config = dict(
    num_hidden_layers=12,
    num_key_value_heads=3,
    norm='rmsnorm',
    norm_eps=1e-05,
    init_std_o=0.0202,
    init_std_up=0.0202,
    learning_rate=0.00256,
    max_grad_norm=1.0,
    decay_fraction=1.0,
    decay_shape='linear',
    max_seq_len=512,
)
Each number is 128 + 24 x the weight over its row's rms, rounded and kept within 0 to 255. Layers, rows and columns count from 0. Numbers have three digits each. The size before them is the row's rms in percent of the matrix's.

# layer 6 MLP gate, 1536x768, rms 0.0603, rows 100-313, columns 384-447
111:103144104140151128146074136139097130150102114120083118175143118167123136138173122112142156080099140157113124147142110155099141131157100105114119112115111130118110117118132149137110116114086165
095:152143117100084143170128152098149132176102123103138154132107183124170180128084107118153145126146145139085135115162146114130109167122180112157104140139142137105127111151122123116111138140127129
103:119133120115129134125121117138132124109140138117147134154100107146140126149154145152118193129160137130109151113153160086134148099146145103093115124145133115140111111137110107105120105148084128
099:169094147102117146117155148130108102152137173145131115125186095145143158135129140104121147150150102094085084116138124108107138143128145134127128136140166106094135118083139106126124123102128155
099:166112133134102141156128099116109133143120065129118139114118142118117111160152128142155089124140105160128149110140094080187129129123133090136114132142129117130087118126116105124180130113112124
100:147149146167131133142167117073170110111133161146142124120071127106147122157113099145168167133127123150080118136102156161154132105100083118130157125119104111119159140123093153115158140128113112
099:140155142171082127126171121137098107150121171169132113155114134154140143101119140121099166091113079119123174145161115092167141149121140071140132166121106112119087114148126106082151150102102058
097:140126123132149129137107100113098134126160128125153180136113096137138143135150100112084148158090096128156120148118155144091102123119152146096138131089101150111107104114153122143133126142087134
100:156175124137149124152175117139141134113114119087078122124108114114124127123166124119130131120144122116122138165131176143127119116118137118116132120132105133147129186131099104135082111142138132
100:092132138148134138103136141172117142113146161105111112124099104153094131115094131140108077121128137119163118110101153153122127142111150101117114119150162100149138133140129108157096105127155133
095:137104133150175137099161112152115120109163126087144151106143148152096122128110100158114112112150113098140116074129111126147105165134129064099107154161140139147103124130146147094129140165130139
097:113123110126143157108112132094145156142107163159131152166158114163066143119096150125135096123125145146128094135087112115117104115114155140099125082155149168124080145110141152140165118148118160
099:145145157125123154131154119107056144127119109087137141113153153142142127109136180132160140132099142128127121119108187076153144114122123195094158087106114105177110105118163142155153128125138163
098:159206139142157154113120118124194127159106120124107134173146131137148140079137120148124112122148112134111157112116133140140117134170130074141143106099119138172147131119125125164161129118135110
106:121127157137113122141139138131118128151123114119126115122141103126107120148120081116170110114111131144121087166152104114085121100133109120124168101128128107146164123162107146088149123119106145
097:133106106092156124098122139121097121157165132107092105146103108095142122141101166121098155073097150110142115170091133132151154143130121129136127126174128143149114143135119129119102099105082116
102:105108165176100097136158120143158164110083114130088125143152126103106108143065138134128112146160108104113148144115134112092149118133135128105177097135096157105078146124122150153114149094130088
096:144115091108169108132120058121123166133114131145117170094153134113161112141135103077172166122150113102144144145143164123124103111120134136085145141116111092140122092090154140119114108093123125
101:143146115088122144161159132115139119170122120164089107115146153141099119162173138162126126119132128134121106071142126154147157146090104139129106099110118114154131109147122089176141111139136125
100:178140139127139139139196124074095086123167130141115107114127137127125120134129107145144085098129138118120159124122126192106127117122116148143101117134126186114113118121087156105111125083153117
099:117142140141103120152145147129108122093142133063156116160093130111105129124175148147147114141153131153158167082110130119122112095102120145125139123113113104120099115120076149163095105106157122
101:143145138102134115110115119126157132119122125126119104115187125143126120099110154164146104146086118106114118174157126159102099109129114115098138139121148099117102099158131132143116164110138155
097:132136111099116081141148145111119145163146076160139131132140136067131107123135136102125133141133141085175135088120149097081111122145106145124123117135124147105107140117201156169150136132108113
102:155142109139102107116098117104149136135136139122105121093147112142162111116124154120143130163121101145157169109157160103179121097149098129166083149123118126106186142130091156126159105150129153
099:143153110152133145123103141109169162107101137097114135106118150108103119126137127155151089095099182131165179116183113129129144071149157095095139151122110123139130159149091146144151116126090119
095:134135135145108173129143109134125059175167092166163065137132140182163151128180113110120094111139108106165132183138140117084174109163134161143120139137145136107179100109134157121125110139136113
097:134129141128118119114151180172132125112132120135128158150132143112153125114154066104182084136118092126116148106096129130142136149106120127129151163117132100110148117143106105096130162119109120
102:147096106117116117101096148105104081106169099163115116097150103126090103138086148133160094131169142128094133117119116134082118121097152108128124098119137132084102173141109122106119142134126129
097:129114110115153170140111122099058114134114107107067109132127121156138135140133140114103135116120184126139102161109134125130111109122094108098139099146124115094169163109161079124149109134139142
100:088122140137138141144125100075106083116142183139132127084175130149101107107146136148122091158123161092102137130145142111144126132114161143136161121122131122147104148094148147147105111096176135
104:116097133130127175163173146143136114136159151093159108081094081150101165140133140110107155128122129117114146120130143130133154160134152151094120142139166124136113151099132123115118132167088113
095:084087130100109122109161135135134130124104135098109134099139152137107105140143142084150138122142119107148106133102138084114133141141158102137084148160116139116169074091121154124112157106118121
100:150129097173141120122125139131125126192136142135148149132083115107085131101110094121080133163146146146122110125082124137122167170131086111155113106148160144151116110129132088157116120172118138
099:094124143150093113132128129123114151155091107137119165138139110091123145101124090121115118076109108125132104132101170150071113122135134143112145112073120126123128110096170134111100165111123117
097:137108145151149116095162133162142120139126107104123128130159164130103129122138085126171108112126138120124131102130108140118148090119117142138121106135137121117121154139127124134133133111141133
100:120086170118125126120154073153148152129104104141109069162132115137154151095107142095081082143126117140119102151108143152129150107176113121132097121185136114164147105078129144106140104110082142
100:106112111122158152160118104158130142151153155143122116142133101136132120125102133112145119135161133123164162078114127127130157135128104169142110157077171101144138176087131168149174152094147140
100:128090103119140111074120152105109130111145129142129132144127099178131125116130130113142167086128165080124081107112135123160099173107117124113120114122100112152122146128115147106125133124152131
102:126097146117194124136176098094155053105151098133162125128145134165100169134129164129123147115142074106115142165135086157112145121142095116116107172105120162146101182116124141157136112114093105
104:138133126168107113144112188150128144103095146160129138162182097122130125136118137161099161113139102135163118115098138111128131117143101086144117099148145176120113122156139100117146166141100081
109:123075105105152152107118152126160112117157133140137129117093115168124129133172136116075123118071140159171157089076151146097129101112154096130112176127113136118152122132151161164106127123126150
099:133120173120161128157162106156141145117167107129114097104161126108154125104154127140147139164121149147185131117108111118124095126162119163120129128146122125123143175130141134163140107096166154
099:106136117139129105143125138160117185138148120131135129065137066102105078170090138117149135136126149141131140116139092135120138120123137134153093131144124123144129126156091144185112154159168131
106:155123140129146148124146106139143118167097164163154126113143132143133130126120106137134089135116112150178128083132129173121135092087149140098111129111101105103123165153137160130147117099108142
101:163147069131107113125130127174111175123091090141105140167128074118095150128133142086119168124175156143138158120127083103126150136150102104124145121172094101100147094094160131103090137171084127
100:163128162116104143125095125118093110120091107068111127118143128132129123101135093128141102151146109125167148111143100159140110124133153155096142125081116143122150119096164135157153123129088165
101:132156139150122129150108112117131142116131082122129136123107189179109107118107114131130126113111147123135101138120130130095119094128149103106131163131117122147143099186177138145102131156137136
101:137121143150122107173154124154138132165164098155165191138139114091131137121106130132115135125128143143120108147103118147137154142122149145102123199126125103113087130093131178128128118143111124
100:112103110089125110124133137125106131115105154144140140132195116155132135138106114117134108167143095128125127096094113121099098140158181122179125103148128111105098152144133156102138107144115116
096:117124107130128096163125128167127102109126122114109106142132129155154148149165085126185113121114136104135107064167157105129116132151116135165135111120156078153130092165119141159100115106094079
096:158129104175102135129153082156122084170147119139130139166154131145154164137135128142126159110119129082115124110162126182137133086162130147103113099103124113155156183154113125120150135131107120
098:142153117114182094099110088171113117148128112122119103165162145124163127136166115095111114083130115141116119123084130164137131093136114107124120107131118114158125096104157188129123127138139103
100:149154102077160072126107121115089120141131163168080128135095103112138151088147136122165115127118141119153117107166190132134177154155115106092105071110141102143151134078143120195128160103148134
100:167111152121113138110154180160126102157131078146126148147123124126150152142065102134173170118120103086121094109146113139111088071150144102180111075092102134120119125133168124122146109129152129
098:151133112149123117165151108135153169126142148133145140121161128140149119088137094122142138140111142148114123093094168115139093143162131164115170120148164114067147100145123112162184131153105121
100:105160097190089159085139116138124102164131141115159117122123079130138098122120157136118072145153147103125109114091137116110156181135165155121167168142135124120151113123133123165131180081112128
097:150118122092100119117121158144156104172126101125150132130091154149132138153129146138135125168165165127102124094103160135108147111133080128115123165115140110109145122080107125149140141141135090
102:098115101149118097119110141172084132129176107150190149132122131116134164121093109119117182133145146126163114103112118107127133132109112091127109134138122127092098103064109107131138119073187096
096:121132093116104111121128091167127142108102125164116147120142100127175115118138122125108073158101086131130123135140110083150116141138123137101155100120156175128106140142120143061138127119106131
098:124146128139117137122104120145122121129176157144095118126092118116167148133144101121128147111154105109078173143161125124106121147110120093179086125140118104093086131069133112114141166134131159
103:124118116111134121110158107127141149088127156144114125152120143064138106148158140119111141122081129123134131134128154146149127184154136145120102084106107150161080140130140157135121120167130119
098:137138125120130108113158127157181140158123122137147159116149096119132189120118124146113148112121154108087133131096101150077111154126145163106107125117147146132104110106121079149110110112123148
096:113111130131123077141132128113118129129128140128138121143145110114156132129115119086133115144124086153164143143154155128116093143113122101179107107144079117127165110146141132121127144114100127
102:111137124128142069103127172086173153160124103101179103134140094113123115137094127177136055180157151116114112094148179130105091093089126120119122102175135099129169121109152165129090145140106104
104:125089099123112109092089135119111095143143168125153154113126148121120151128070158071107093092106149166135118144129144066134098159173115105081149128115122119148158074114117123113163134123111124
101:087159129132118136141087112087094151137128125171141153073116149143128128117121130201105149133166121087189096080115102130128127178101134152139141094086103097147106097112108141139116116157120154
107:154130148120129099117128136131140154125135147126167160117130056101147133174141095137120144094112109116106117147104128105123140166126127175129149129090122092099110137135097121096111144129132115
100:112151123113124104159142137109123103163117075110118113112110156156118117102167140109134131085120083142116168140128140140090115127124136119175138113124158141137160097116119134100131123120111154
096:180101144136142117093164134088109110117092132138156127098169145133119144148117177179131143127147112117118137108118179109088163143170146087136125131110123130149138152104147135109106156155098154
101:093167133123084106090083178103162160099167146132127095110121170128111083106125159173103131097101104151133159095114102132147125113131147082123103133156123104133140138108146129126193054112115165
101:154129153121083109149118169107121126134156119106166099146154161141108106134142152126104134124074146145138126151133134144144142122127139118174140144131140162141116119122113142107158143121157158
102:110119124120170128127112114096142124134144072137136131125144124113095133162130091138128123141124116130154171160150123121143164111077093141116101139134155137155139089119131123135109107110182154
099:160135131138079118142081162111099071134116187139122126132101178137095130157140121116167143135117126223126117171131121120110142176107150072116132121113094144092121102137153138119110092104168123
101:144132127160155149144132115156128113098184118149145165097155170131137094119155143169119106085149106109132122105130184110113153136119147148131149088122176154118175153107100130096079158157094129
106:145152098091136165130098122146101156125111130128141147160112107110127069155178161136149137124146103107121096064157119110147105128129166164147183132124141094120127159156146132128079139115126110
097:120143130119099145150127127134133120164114145133154110193139116131167118188115097103156168087133100109128165123141136131124082120131127095145114102084148132138144105174131134111130109096125129
095:134118138178175148124134081115112121111139121105168133137114173119118086119136129149165143162131128125132100114138153146116154123138138143138139131097139099127165086129136062149115137109155075
109:125153079131130119138075148129166108133149116138140162146142117159115097142123164087157113066110126111147092159138120119123150103140121094114094182130158086110116113091145106117130103137160119
099:124118086118152117103128111106165126094135110130117139118163118140123131123118167131120100128154138161102177097109134152122076142167186114138119143128104105161144143126099126133125138110138120
096:107140158103160126141075133092088127071099141127129124134114181196117150087095165091124129158099144100146112134128137108127159117122166135102148098119095140148137150120114112122097114158149188
096:142130128148087147121111135135109038100154086098102136111147131127121098138102131096143094091126091133168080118152118119112147130150115119130118147150124145129136147124131068081127109122162116
100:129123102119118139156087122094170114165136107117123113103122114146152114166105161125039151132138106094135138130116111145118104110157125103119151056135107123116122106144152113143109118128129112
103:118123094112146140118090133123117099118109129120138116148097109140107110156130147133143159120184110114144137148134126120139134074127131103118172120149113106113113146111083129124166141139175141
097:138096148107074114174128152123121110167152104107149097148144127106109131123123095080116133121121146075070137138132137127097075176083113117107150142131118157156168120082115139143133150153121129
099:097124121158117119129153072156151156125162117115147126119170106144176099144144141120116093077117125121152147113115118112111126112100128138102122116117139118147123154158108121135102106121081117
099:169142103137132150129113121127157170140098170142138118158153094118145133124115119157151127114111141159089144160150162136151106140091121142110110113174148118111117112094139138139157130150135087
102:167127120130119095101136153144122096116117141178155090153139133141126090093128153118140123097138143172142112105114146118177152141132128144130088115142109106144190122140073128117108138145123183
100:110174139080124115114082127121123156101145112104167119096125124128078124145098091149110142116149144112154082094128121151134165131144138131125123094124122153122131126145134160166147143113131103
097:131119120142163105101141167123155077128162116118170135087144115111157109168148137168115106132156112090128114131139118152144107113115121117117137147134137111137152099138121079160104089101102138
100:085165091123094122105184136133149119135115050119105105133186132165113156094140110141127127142143121104151111094168101123070121130124109121125093124110136140149148162096154120128120132113148124
093:116157122132095123123128103110131194140114128128108122118134154119124104109185153118121123178081090156113167116106131107109117132106154136123123131122131118157096128105150110102129102141090123
102:094137076137130141137147111120121114098111139098180142148078143091121114121126101167095132098143110122151148147121151133088128167139141155091158120178080121130116112120094097152120145131102152
107:133177163129158071104165119094135112139118116118111158147126131135150132117172128124122132120110076121180114135115124161131144102174127097126110115161121113141105108139150113111109104103138128
095:145181149094125116119109122106099123136137133109093100114107091105143151121140090145163123159083150110139151193096098164144148161169128076134132113149170171130088120147155087110106127147150097
103:134133108085088141119120111134108162111142142113117104109136134132170157178101096132136127104110121127140111167099136184123149097098108156078136095125129165125148109097153140108131158131104134
098:176160117124143135113123164127130129150118138155132133086126121131110080139132084103141122152129106159157161148110114134100090138100128095125137177143139114109177165121144083125131123150078117
098:128134143079105081074113156111118159126117157149105158114125131176094151139104168114134159090135129092126107098145156064111139128170142115154150118150118141146149128090125116181098090087159136
097:111100152130130140127111070123118122103166140132143113125132109142105125150144130114119183149098187112159094127170127104129101116110150141057142159134163141153185087118146082164104113167134136
105:116109139130123076135140150097124097151180152124168148171114114150150171127145129126130152125119119135126095134105115140142145112133131137129125110161115150152117142072092114149156089137115121
104:126127095132146135131139160140136163133111123106159160083095132154128146145056116126098090135131136135132104103063113143151118143118140103123106115125113136115123154114139164111112134112130114
097:121171115140132077134163126132124132165153133120153102100161142154112140182107089120109142144139084130137119133125059146102131167091138140161122147136123132136157142147165144115138147151137141
097:142146110124152103094161125137155100130114092142079114148140129102163102114123104097157131134104110112136144124117114109108080129127130129096069141122131132163142129144129083113096175161098136
097:126117091132141124122126138126171144167158105140171112125159171114174108155134123159125121107121126151105140157108162076077142137089106192120149110131114095123135116109124132136092117140183158
100:166163134122109124122104120137141154139117125189133101097119108094123132122122108128124101121103152133152144084172175145139169106109138119121117088181124152158118141131125113132152146143138116
100:158159132147104086106105129146144146144149139089172135117178134138095151136140105139104185135123140131129131118102128125159132120180133132146143125137135122126088134081134159124088128151101140
097:113164091103121125083159134089109157152178114153099113117105116070111133117117121107122140161113094131152150121143145123163140149142117141094142132104123126100086150109117148167106108126140146
102:106145139103139143122163132146123126144113130128107090142120098151128135133140122112143135156123097115126110097145096138118148149125156151120077143113114131145118106158131153161146130129157116
094:106118097134121137160064130114123120095112123080135137148070105159079142140175136123130142156112126072174139117106094089124149151105175104118139136131125110157149142074149124141118151143110104
097:094120120125116106113096121107105144095107131174131113122111118111138125163082123113126121209080164069137150106119107087094089122116171105099111138129178121112127116139149176105101150164082123
100:138167116107134081112079164092126087124115141132103128151145116100125172128137150149117075107120151109112128149125164153123147141110164088148075111117116121098098136114180141137064114156132146
095:130136189135124167170160118078156101135123089165080133134099142130115126138091133100127132142121123115134134131087115112126146118149090166142140128121102099060104137157128141097105113121126099
098:136107081146092098141104112107105113109095128157129127118096131134153155096142103152180103145108112142139107162137128083106128136118158098082138130146135144119096125137133131103174171133141139
096:174104165129098146108123131110125108105130106121127131102137146130151138139153123150135089089121090123135156135097087116141172094136132136112063154141155114170110163103163119094161086120150149
100:140143142146102116139122131110097131149145129121147121108130111065114140116118161198121163154113119120136144133122098126117109113143158120173110109133101143139141153133135109125076162100147126
101:159142143139129104107173117096086116127147113089076119134108137072123161118094125148125167149144140135112177111103125137091108154142136152132129098103120121128167137145114119153194145176137102
102:129135124127114130121125114138146141140103133125101117082103140144124105080121110123155133132156111127119130137126170138132080112139122127147126144105146121143157134094175111116145181150133121
096:102113108140146127117104171164082138148153131130122127117149114125108146116128127103130174166103174136083126162095123103075082126182086112152084166098166165104112156124120126125124177114136120
097:113116130115113123106127093120110133141096109098131188069148119112111164133093111121149101134108138136145099137132144136138147132111114150161104110121110125108085098093119137120082133121108143
102:110139105152139080123157096102155119171136119140152104131154122173143095132134141161085114162127144162118138110113112147127123121097170117140134162108131085130125154134132119123115109174107136
102:124122114127156162110125109160102140104127118191143112130177116143171123121159156125162128118137137124166150116111121117148128129130107110138108124129110092150152109117136134121109123140145136
111:129118092147086145120091156131122157115164147125152083105187099129128110101134142157130093132138092122152133142126099114108108096137117154110145110087124146158089100110133103131143122125130109
099:102172121067130138142106112133127156134120159104144137127114093117117143130194132097122154148151124137124161137109113125151134105138161189146059126148133102146141188169131166124105129116107133
106:136173094125135175077116139141126140123119162131128112117154178076117133124143096134169111147138119098108121142131143124152111039136107131133146176177139093127141091132138148044132127099083155
101:119128083095072147150156051143089146114144143131173079128117145138095097138118086126127110123149145215145126085106146155104135200143116131115156155132131138126137139152156140152093164177126130
098:106132122157140137126112125139100165114130130147131113124124126171122158105080161145141127119090152118137139145110168145057124149141123151062111099095137128140140130156141158122135137168110121
105:139176148147158123157157154120146129084118110152129089140129134151130146121120147117133111158129134108125165134160119174164129109126166108143130146120123100083115114131115081101154157115104165
101:154105144167146133141179105109134106110097171138107069134159166153117105129055133063161144117154140143127124157123128175129113126110156138089105088113131138098154143133132119123138129118139159
103:099118073130100140107130135127128154091116117142142133129118116141100116128099116100143145089153095107130102110132092151145116124143136116111102159099163160138075147142159159129136171129123145
099:130130121144100128154124138130125115133174122229156110120160152132137101154117112144108146154105165137115145137137102122109148146088155116173117097123124138143117141085165107147158085135100128
101:133097125097114119131156138141116129155185103184142147140123121118102155083143152122137134107116137139112128156127150148143120121142185129116071119128148122146131074121133089138154120103093104
103:114147131131116118142151130095145102129103151114140119108102141122124150151138128115140089128139139124116132122113130109154128097082186136115100157158125122111144135104119094127119098110124108
101:097114130160134116095157118149119099122151127110127130154127094148147138108092142140128143112068107126108135108125112115122121092131089166110154157194112145131137146105086062162105151136116106
099:124101099119092135116100128131115127161136151130152153095115153142133110127142137085143147150153117158148168155106143137112106108109100139139118120057105137143139127130155134077114135091071094
095:161151144107115098140141115132172115100077114125107142099138113167110106082131134101130153111115104138156162185112112148127137164108142117128144135124092127142102119098166114050100156101117127
096:140105117125146139114105076110121171150141136173149135138094119166093103151114130113121120150159121144095160106096165107125103155146173153129126102180141109132137131094152145164162137146115114
096:091127189141139136133118116110115142141134066138140125150104145147161142146087178172080102138098151124135118132146157142088111175098137161111060115089144145153147132141130116119099106119124165
099:100157162107152120135094183135114145177112142133131158111172169158112093140124114121086151143130116123106111109131104141102141098131113194137093124114075095139136128112113105120086116148136159
100:111164134106129114155116131105158124111131086113129081101164131105115122153166130141107135121155082149128119095121117147117126078130110115099131106124111140125136109140114169148116132116160130
098:139099144092112147117113130137149130106158119126134035126129128171153109113171129144141135142136103103127130122084106137159088162120150174123111157119082093103134078113160125131115083128149133
099:064114114142126111108148155126112144134115123137157109151159101167140169073130167142148111138128175084143097138118150157086080123104116111106171143144149086163139150163133111116105160123107143
095:146171107184149120083118101146116046159146129118134151156137143098095109153094109107087099141133162135108115159115140112140083164142088115163110118131133133104108127110118159081191101123162144
096:139126135134107145151069138123175134120132130086142137142150141086095105088135125104157161140139151131099137160115126137137142158142174102135155105135114101100145113155119148139144126132133121
098:123097118167068115129143129096131120118160140098136094140133127163103122114141111098115129137148128164122153135180124112125151149166145113119128138147172196133112132121179138169111123118139034
096:116129131137116130157137100139070106098102155131141127149111132161124090140111112112167117144145058139142099122120143148106112139116132099121143116102086165148123145137142106133115157130135101
100:141155114144093110124088114141109132126081149137162135130100152147096119130106128112127145149158148105111140111144099135101125156146136104170127138132103118156121091128135097142154108135086131
100:144135142184184132154091118130111137128160126128128125092103106125104116083134115134089133140147085168119161154153152127118134143136098143109128107115125143099108126129148154116114091121138132
103:147122161144096115139117151154118105074103127128159123080142084128112133130110123133126149151130125161150059156121121089139132127123129129121152141124164110142066117156115104154130112124106124
097:127157154153106114124119132155128142133098077129108080092150096148168175078106106117129077115098132124140138153142098132103165145158138151100168091094109133117157103119131149124120083129106113
096:127115126137087086153138128084119096110139144121113114131153184176122120125133111143127118117138133210105104117122134162127090132142103111121147130128137120114111109159099111151113118122124146
095:130145090118154148132132189139127130143116095127147139118188162145137114128122075119141090125119099169191088098113138115133099122113100138121117099118132132096126107092113137126121097133092135
095:125145108126104138123110116117162121130090156150144091164164167145147131151146132059150156102142155120161170174145128142151194176115131118123111138147121115111146143085150141148153139140104092
103:154075105152105098108128142119131122116125122125116132126120120118144115136119151110093107124098166095131173129124109132123184143174148110109101149081126093129138117145155173154108132099088145
099:117123114127125171132087110142124082173131146157114119110124116122122135150125108164109092138107090141108111162135136123091159095125101156125103109110163146118123076084098126082145148136089155
097:171080102091095112177104148135113151122142175110146102119155112119140122162129097174162106115103158101146096092172110188143174095179154143141113145147188092111090097141111103132078118105128157
104:140138163168104128130118134141125136120123102127140120155139127114123133163139108122145143111137115131151096126109076122121125137123117133131173090129081142108150096116171105166119111148140162
097:149126092110112121098109171080104152142149166098106136171106134150095121162137118117148126128107131139133119126166019084092134169096118094135125103135134115116163105096095112132091136120093134
096:113194132128135166118138069135132108123145088149161090097097082134163125104128148092109133127122118131139137149110104120109128145157176182119130117106135118135142138121108105128100094134144121
102:151157134111142153084106129099134152117076160151165121157122116133114158105155128176171109133120107171141123096146138110111107122119191097129097078137106115115160154127111107113129107114126139
100:151147143159142119122127116117157110144108116107113120119133147143113118107105149138119089124156139097126126166088146157120109161136137160153103133133124124136094156149128162156118160132096147
099:180144076124135136150120093133156066128157110118120144147151161165127118161142170130134154179104144126144105137152150159133120130152140102098087113106160143119121091113127108186096125150110149
098:129153141133163134132128162128091148122146128117125087132098111110088092160126104125110174134111141138126129117180172149157070126099166105132123103136130119156186093135111094114131181143115135
100:153116128139151111109119113080148107138121148122076109121174131135174129078112145105137049126104140113129139129142115134140124122129104119121097134125132147119142130130159130140150135145152137
102:135128153149155154117124167113168130115089128115107119114112112131129134108118126126100160106140130129119143166121081156125104083109165143116131126126161082152128122123133090149146156123113169
100:129116122124131121131130117132138133125108076148162123136124129111119176125194119114122119122149124131146158151111114151141074142123099123114094111103116112177109152144100164140147144134101119
091:155151153139162175182129111111123114122112097105101137082103091137127104152120139127113132133169137144181145143122101102127166112123116080123139121106104138127131113106124148087121134114127108
100:129155145132125116093146152159144104138127173124143131128118117130107112122118100133096140105152089104152099178082143146168163130130111124136105099097075156109096131129150135119109108122146159
097:125120134165132131092074150186124176102121150101124172121105146113146107107178121103121085126134115139140102160128175115138096122127097144150131087120118111160166137116083112109091074146081159
103:118131139160166120129133113141147112122110167097158145133133138115131132130077167147125103172156117147160173088106067138131070112105151054106102090159127101114203117132138124143081132127113124
105:134152132125124144133140126113119148076100084133153109157116129119132182104094133140138130140163138142158075150165080121146104108131133126106150120145128099114139120166106157151125129139130108
098:141148139139175144132110128105096162083110118104117128121142108147132124116133159116124143138156124121130145116120150131121126177157135107095132101126081136136083149058123096114130163145112171
102:118117152108166140109107123123166148128142140118150088145167112119129120156150142144122127151163128150183144134100113122155157162094102125150133137110164182133105158141098110133112136126134089
100:147135101094168155126111086163162112109126136071117129101165166123166129106114159120088145137168153089091127115148136159134120078083139118136129086141151143083162128110148137138106171080117136
096:102119145188141090101152130124095126120123165126102123114091123097131148131139086119166134132123097116127101139114090155138115109114129086113119133132084119127128159121105045154127166140118159
099:154153137155139162145143164132121082091120151135121109160137128155107139149136137140121165147107111131150088157107121109109134125118119091150108119130121087115135157161123136145164162094116164
098:123138080148123186116154151136132102133123104112159162107095168130141137131103111176099122130110159142155135108123084141076129145086138128100123152149124112112165087087104179154144144110113151
101:144135128128103112186147139149110159152111116177134134107138112155145124151133113181118158121076106112106136095105093113146134124157113132141122136136112169145141126144120137103152121099121077
104:117126122106086130077111095163088124115120135152123131117154101174120122157127132122106089148148145161107042119148125136117133125102067104160136147113167101141167101147143109154112158108140170
104:128112120134154105153149116130165119121107116099162145104142084219128155118174130152153146160119114114125151128158123138182133130134097135115083116140141135088104143152137120110100130161162102
095:106161175142150151141129123091135109119107120130107103136143121082143148138141115167109126124102121106164106069093082143140101124126157136130139116139129135136125122096141135117098130139127143
103:111188141154068143112102156119107148123128152128155090152097123157156146132127121084093137147136145147143117105119106144161104124071075128084101158150163096150114115160143121145127114118096144
106:134114136133123107132124107114105118138095152119134092123146103161087124157093097154071124092148093153137179198142153118133120123111133168086122129068129124132098134095131147164135153139157156
095:080127135197142126148068123109143169142080119170080121113130155107100159113142115134111132142151153152133183127115115141126117133125086152142138127121138117127169107147106119121117107088161116
099:136156156111153108126128116128159109106158115136122127112123088080108124113139149115117096136068128108071127159135149141087133112130119122089101086195124159113160125122140165133078133104133088
097:123143112122107162093109110108128109137103074146119134143147130177107143100132104132059123159099141133111118104132136124104069116106111123134150124092103120144103144137109151152129175114145118
100:164150126149128139069130114110107134131129142121125115159093141115148124129110115109151108110168091102090088099176123096153129134149145121124107123162122116152112136118120171173097167065116129
099:153136153117126106103104110104121122109145148137138107135130117114120146125128121093119124130132166123082138147125105098135120110082145111168163120141121156095168087075149130122108146124102132
095:170117166117164155165090096106097144140148138093180103117139170112072151177097122131148130122142106104129156102091137145138110149061141159124155130140158097185124125118154104055168139168108148
104:162141088110158136162094094147146119126118110110117112129094118131151081123151153132140166140198129122171154094122121087110128089129131157144075170128121161127164114108114092105117092123150114
103:102124142131134126097150169120119167111135179145133135118171153134101132114129183159098120132082124129194097126132130152149107128100120120079113133136145159091128128101156138114129118164171143
108:186141160161098114075142082083122141141124119131125123137126142202130135100151105108093119132091140084111098112151145140101125125126148130102097136074132121139139099146092126126104159165172120
098:130126123152147156153178130115121100134070144137129134146098146124121114178096126150132127156129171150146125108142198107124125089067120172122128111126122144131164115136113147111155141124130132
097:114144123126096105121132109120117117122087152140082089110124098151096166130109135130113124114129160158124152128152107123132057135117127131127122141134049141178115093127143150083132147162121156
096:126095179133145167114122119109144131167146119159164111131138105120108120139100088130131155102193099173166168124146143143110135123140143144114126097099134113105151118126147162093138165110155120
102:092158132093094130170106127118116142141163151121135136105142131143129097156133098139105086120144109093092119149112083164121116084111152154134132122158147113102116157086120138122129106089111099
102:151170105105152127101130111116101147153157125085134168172164105121144106129077110148112096127154112136117090120167139114131133135155142180133113139132130100129115112089120167091159104141110161
097:146117128101155105137141143090103093124174147139105169125119099144140149106085158141124145131103157121145086122129154101130115165075097115128161144106109131116118077146094099120130137149127124
097:151135106065121151110182154122109072124130110146134148108152120139094121121115125114105137126134139086144109128174132093128111121118139089114112132109156170121085124157160155153127141112135122
098:128168110119139152129155145088107139148122103139151122107119089139114110129139147146117119119128075112117095114113132164176130115167125137176096163101137116145115105086144127131118146103163097
100:139131140127160147127142092110107112120166138162107140071115104132105144124152141148094095113117190101133113098108140122100111111135180139125108062121120141089125117109150145135144097148131134
098:111161105126180121119140153125160146148087105147104164162144117143101135127152146100138134084129126116108165140137154122144151158119137144085116100152097140096092152113111139133160126114102113
097:162139150108150115084189137170129148132139138132174117149150137149115137119200103080143141142115132119083123122179109152167128119123193129122125132136086116171128118129114141134076146147130147
107:148084131088109156145124110099137135136133145112157166157097131141145151134129131083166140169109109158096071124106160115126108124136133135114120136133118145164144092124136110121121143095103118
103:112132145155133175129138100113139155111137116142158154108134079130131135136119136166137172115126111114130123173116131150152090110119169071120149142127111095134106114120157160112147150143151152
096:145127128128155188117101141124135114152125190141171087157122146142104164148182148130148105097119156132110100125083131080163174133167172103150147115154076145133142143110151158184132116091133124
096:160106108119086125082180107092125107129136109099129123173144132137119156115089144096149163127137116100133126106134128144102084119161108123084124154145158121122111131121113117149092130123228112
107:107131116128153152146189156170140173098160151072138132109136121127136167161136114101121130178136113070109106086150113136090194167143136126101107109160103097133118142119122102126146120099130170
103:129101146061133149093125121151156160121107088131139132156129167115143127130144145107120173152112142119136092150116132114128123125141157138147102105148147127164113134088126122116077150112120119
102:127126125088132150140168115109133098180088098137102140140109150134122144140096089121148077140132138167118119117150148146115106148136179151117105166130131159099125142088155125135146144111102128
098:150142111141111155109099114158124092098117138146105124112120119137099143144128133161081155121164085131140103097126094103112146150121119132115127164163126143155108104096150099112147134110125141
101:124127111116143149118138146123113129123129146115102155129159116161076184138127111110115152082099110143129182139108104117132141161157114123157152101132155136127162114128115143124098154126128108
102:129159134165163159110110139141120113113142101106144126105121127166102146120129117161118189104133149178151133116134107110110179178099135172107082134106191144120106139106103108141122077139124111
095:109170092117150107145110126163163078097095135131139155112112118152119122082112116095151109115165185110156118130062181149110105143108120061155176120141145133131125142128124141115118109132088132
096:099073137119174128123148142125092146145122166092137212137136127109149161140115090133123114097117107171147114098148152144131127156101108125140115114136112134122127123178117118100147135141097130
099:151121167153152139136077108099151153140176116098131124148142117125140148138121117174128111121136092134107147127110109110116113171115129114149112106140145126110157139117202090131122184120135151